Weights of a small GPT-style language model, trained from scratch on English Wikipedia: learned positions, a variant of Adam for these matrices.
Each number is 128 + 32 x the weight over its row's rms, rounded and kept within 0 to 255. Layers, rows and columns count from 0. Numbers have three digits each. The size before them is the row's rms in percent of the matrix's.

# up: layer 4 MLP up, 1280x320, rms 0.0766, rows 701-717, columns 0-79
# down: layer 4 MLP down (transposed), 1280x320, rms 0.064, rows 701-716, columns 0-79
up701 093:123167042028070160150164129067107110127103143054149097103110144143138114173193134159145073130127147124181093136165149119130105106158174169108158150180216091151114151090080129149084134137149062143170163167157127103084163135128096133042140106
down701 097:078089175104118125103125156124161080220114126107093114132161104121093084151165150108119105088154151109133162091138202187121112166101078145124113092121104152171133157139096105104081135153013138128163081056124152103083122117115140077140173167
up702 102:080096070121166134145154065090134122102137123103157125096129138139142095132189116178151132145187079088123084150076056073136187200147084166123093108094108178117154134054129127123123213111164106098108137127110136118133203149141074146124134134
down702 105:143168224095104177078118120107188080165100117072132119117168074159153127138117153101090137062123106106081073125178127112077123119086164114134134111109135098081136137118154169117112136111115102143104142140145173106154164095164097163095136147
up703 106:063087105110155139176179115149096022135176144064115097119111126058092127177152109131083143114168121143113087127105158068126150161036171148130115140123117121111131147123119107137159147069103171120119138094099148114108167097190131095112163185
down703 112:134189163116134127182106185096148140140112107110078143095076138175123182110068108136143149167185146102092125093146175140155094154215146105092067122127148139096094110108147136100109134130125116134093105187180098090085166094086121131135159140
up704 111:083100110147122137117198136168111070122101138163146175089108128164110148141155146100145131117150157190163167143112109095119147172182168158112149123141176118132143101155154151112126157156105105144114101095102152163106118150101137080113056139
down704 106:133157128056136109157176145153048132100159148072166092117122103169172137167118141093150111167101141072148130127187170172125090148137133131132122142114096121171131143129064100155129142148162164141083113125112114147172108151083151128095127150
up705 079:164100109127090199095136234080126116135127105116115127069110122129131165169145077136125143126118150094167193091167137205121134137147182139131063241129155141130085087121087189156169078116073106119136172121179144090101117149134122095090165185
down705 099:138161161085150060146089042161169129100134152132141126180187165130126111117126151102142121121139120117131076157113097055151154120153062130110206051116098121129141141105120082118081165129186137153173080147117089147111132108134146142134074098
up706 089:119116116106174225092162163084109115106088156141168137165098155139175096167128106173106144131126117067158153160175097166145114097173152110164195123097156172136162102115157140101111121130159120140124087113106118106183117090125096171092164132
down706 096:162105089113060078119104127158115139143161128095092139148152089099129111068085144100181174122137177184129115061131160087120160160091144149145156145186138090163127155100129121146127159148172111096090148128152021121122085117134124127103110085
up707 100:120090117127098132120136083128120162142083124104105074103180126082106175134119089132155081080136143154153153156079123069153122163086088179111184140088172103125152179137152192117150156140157161133077113080141173164097087118180123152133134091
down707 087:133118138150151133150067138113167137131077113122106119130154159177132169109124143112121142161118126143130174102178058130157089145085186157128102078097096097153116102132098189090103142147112115124132108183119118169156171120071123134186154145
up708 080:111072150144150147164141119127119104094124123134119092184131179129064120139121147064130125132178172123123092189168118089133158077112160056115117128121147209167186135142146113151136130160137123109063082056122170151103070127104116118085072167
down708 090:121144147116123150153148103119136110076142129139153091167146185135101135112140150100097115105184137125104101182140087070211153117128160088135133139081170152151152133149156121109094168187187068086101149141151125152133068087155110109096090141
up709 098:138130168077175158131194121110128103112168136115081135149183145085071109142188089136159127155100070100148135154120100114129111120066155090170156116173122131076137110132161178098134112133098137089114115078134126199080180071137118127178124145
down709 096:149143165106113146100136143156093098154126138138126110084079074143137088096061124153119108069155111202132120075128144104180055156138148165147110116094090134124169205115125111133151103114066097147176116188119096076108148183082139148080116091
up710 098:086214103147097098105132127151123120130090116210157107138101110154116126109149103120088061124161080161175108113160061076119132188057090071095145117122158108147155167191197093142143153157170101098085145135185135105060097152124113126124100107
down710 096:078134115140166125139089097167176115025180084184145095140066160124068203137066110118103132072167099143124102107100138117113123158116107121210160144140125097119108149135152150115119217151122150129170122181080174123103127214133209123106162165
up711 103:126097124129104126080113107170084144072142156132190121191130169131092138120121156202124142104176170137100129123209121131211165143068178104131141142102114118132100098152133118116116163137118175129140137107109123154087140104153103124118129138
down711 100:173118175113158105112146130187132119174122181082087090128066155124111094130135139120120146134166150120117159069142102074098133112103188172173139094119104173140126072119143104129098156137127114139157178129062130126143108113125117091128114104
up712 098:120246168104144149100182133121158046105118138111181114151121115119079086103127102125180114169188115163182098178131129132132159101164176165153131163168119164090133100082146128103139145150140139131159163133102124121103098123108122124123144150
down712 104:202152128095106174132163128072104107154112140086105125103107088125103129160079100147179107128125106100124133124170113159124112089118089070165100091130090113131107133088108141155158173094210101136153090209074093138080113093109105160169129191
up713 090:082120175116082122107177112143128192122120144102190139210130141117155163093160097102089054115119154115178085139079125081153125137138080137140141123168143188168131119155124150082157093118106151139107153144183155119105078061068130046130132129
down713 069:095066085074163136105129103107167134113126144136129124184137139147153097144166118044081151121188171111131125168068108130187080146135101182066094081142147172160168120122074155133108072066103172146121111121119180127162119127113168073180109136
up714 103:134187173108132102155195138156115123083115149114175141194082135108111097104151126153169107141157167147157143198115150113167167151176066161124105132125118115056176101140134101100084133102126110088104124158121132116161130159151150088141095138
down714 082:150157085133097137144169095088140147081107133097155169126152176116144178118084138116126171097084168178102099134124104120154169129076117167092159152168128115192093112136123123088109139165124211185092141105120145073134118112094111135056110132
up715 101:132160062087114140105094177166115073052135163118139105148058198098122165143111095130087109121112104129136107116140138099149242177126150106065113144122125108093149111098146119095084076172185105094072170091130123104183113139122118151113120123
down715 102:121141133165116142102139183116100141125135175081093129079078125157130140084136152151161114158147136090162160147207110136097164091161149159072101168142142109131154073131106115051154087087100106122173184155128105153165130136061131169175141185
up716 097:119178071140149198126187180152103124152207123092151133147123139033141147111112114163088155113153161152173132187135123145147139102103156107077144173040174091170158119081132143117119118108167115074134125163138123149125089120155136131080154150
down716 081:123114154123131154135174193140106103107105162152213135126085079115137044090090177128120129207072151152162182171096161100128091178148146151149090125143091126140114134121130105132111103123204123131077152120107108120101082174109183068117108134
up717 104:140120117073123142142195147141074139114148138103137188128149118028097110114161086116157109131095096147155096171094153127135197114132076184096096142100153085122158129102108226098055132154117149087088177122112125203098129124126155115136145133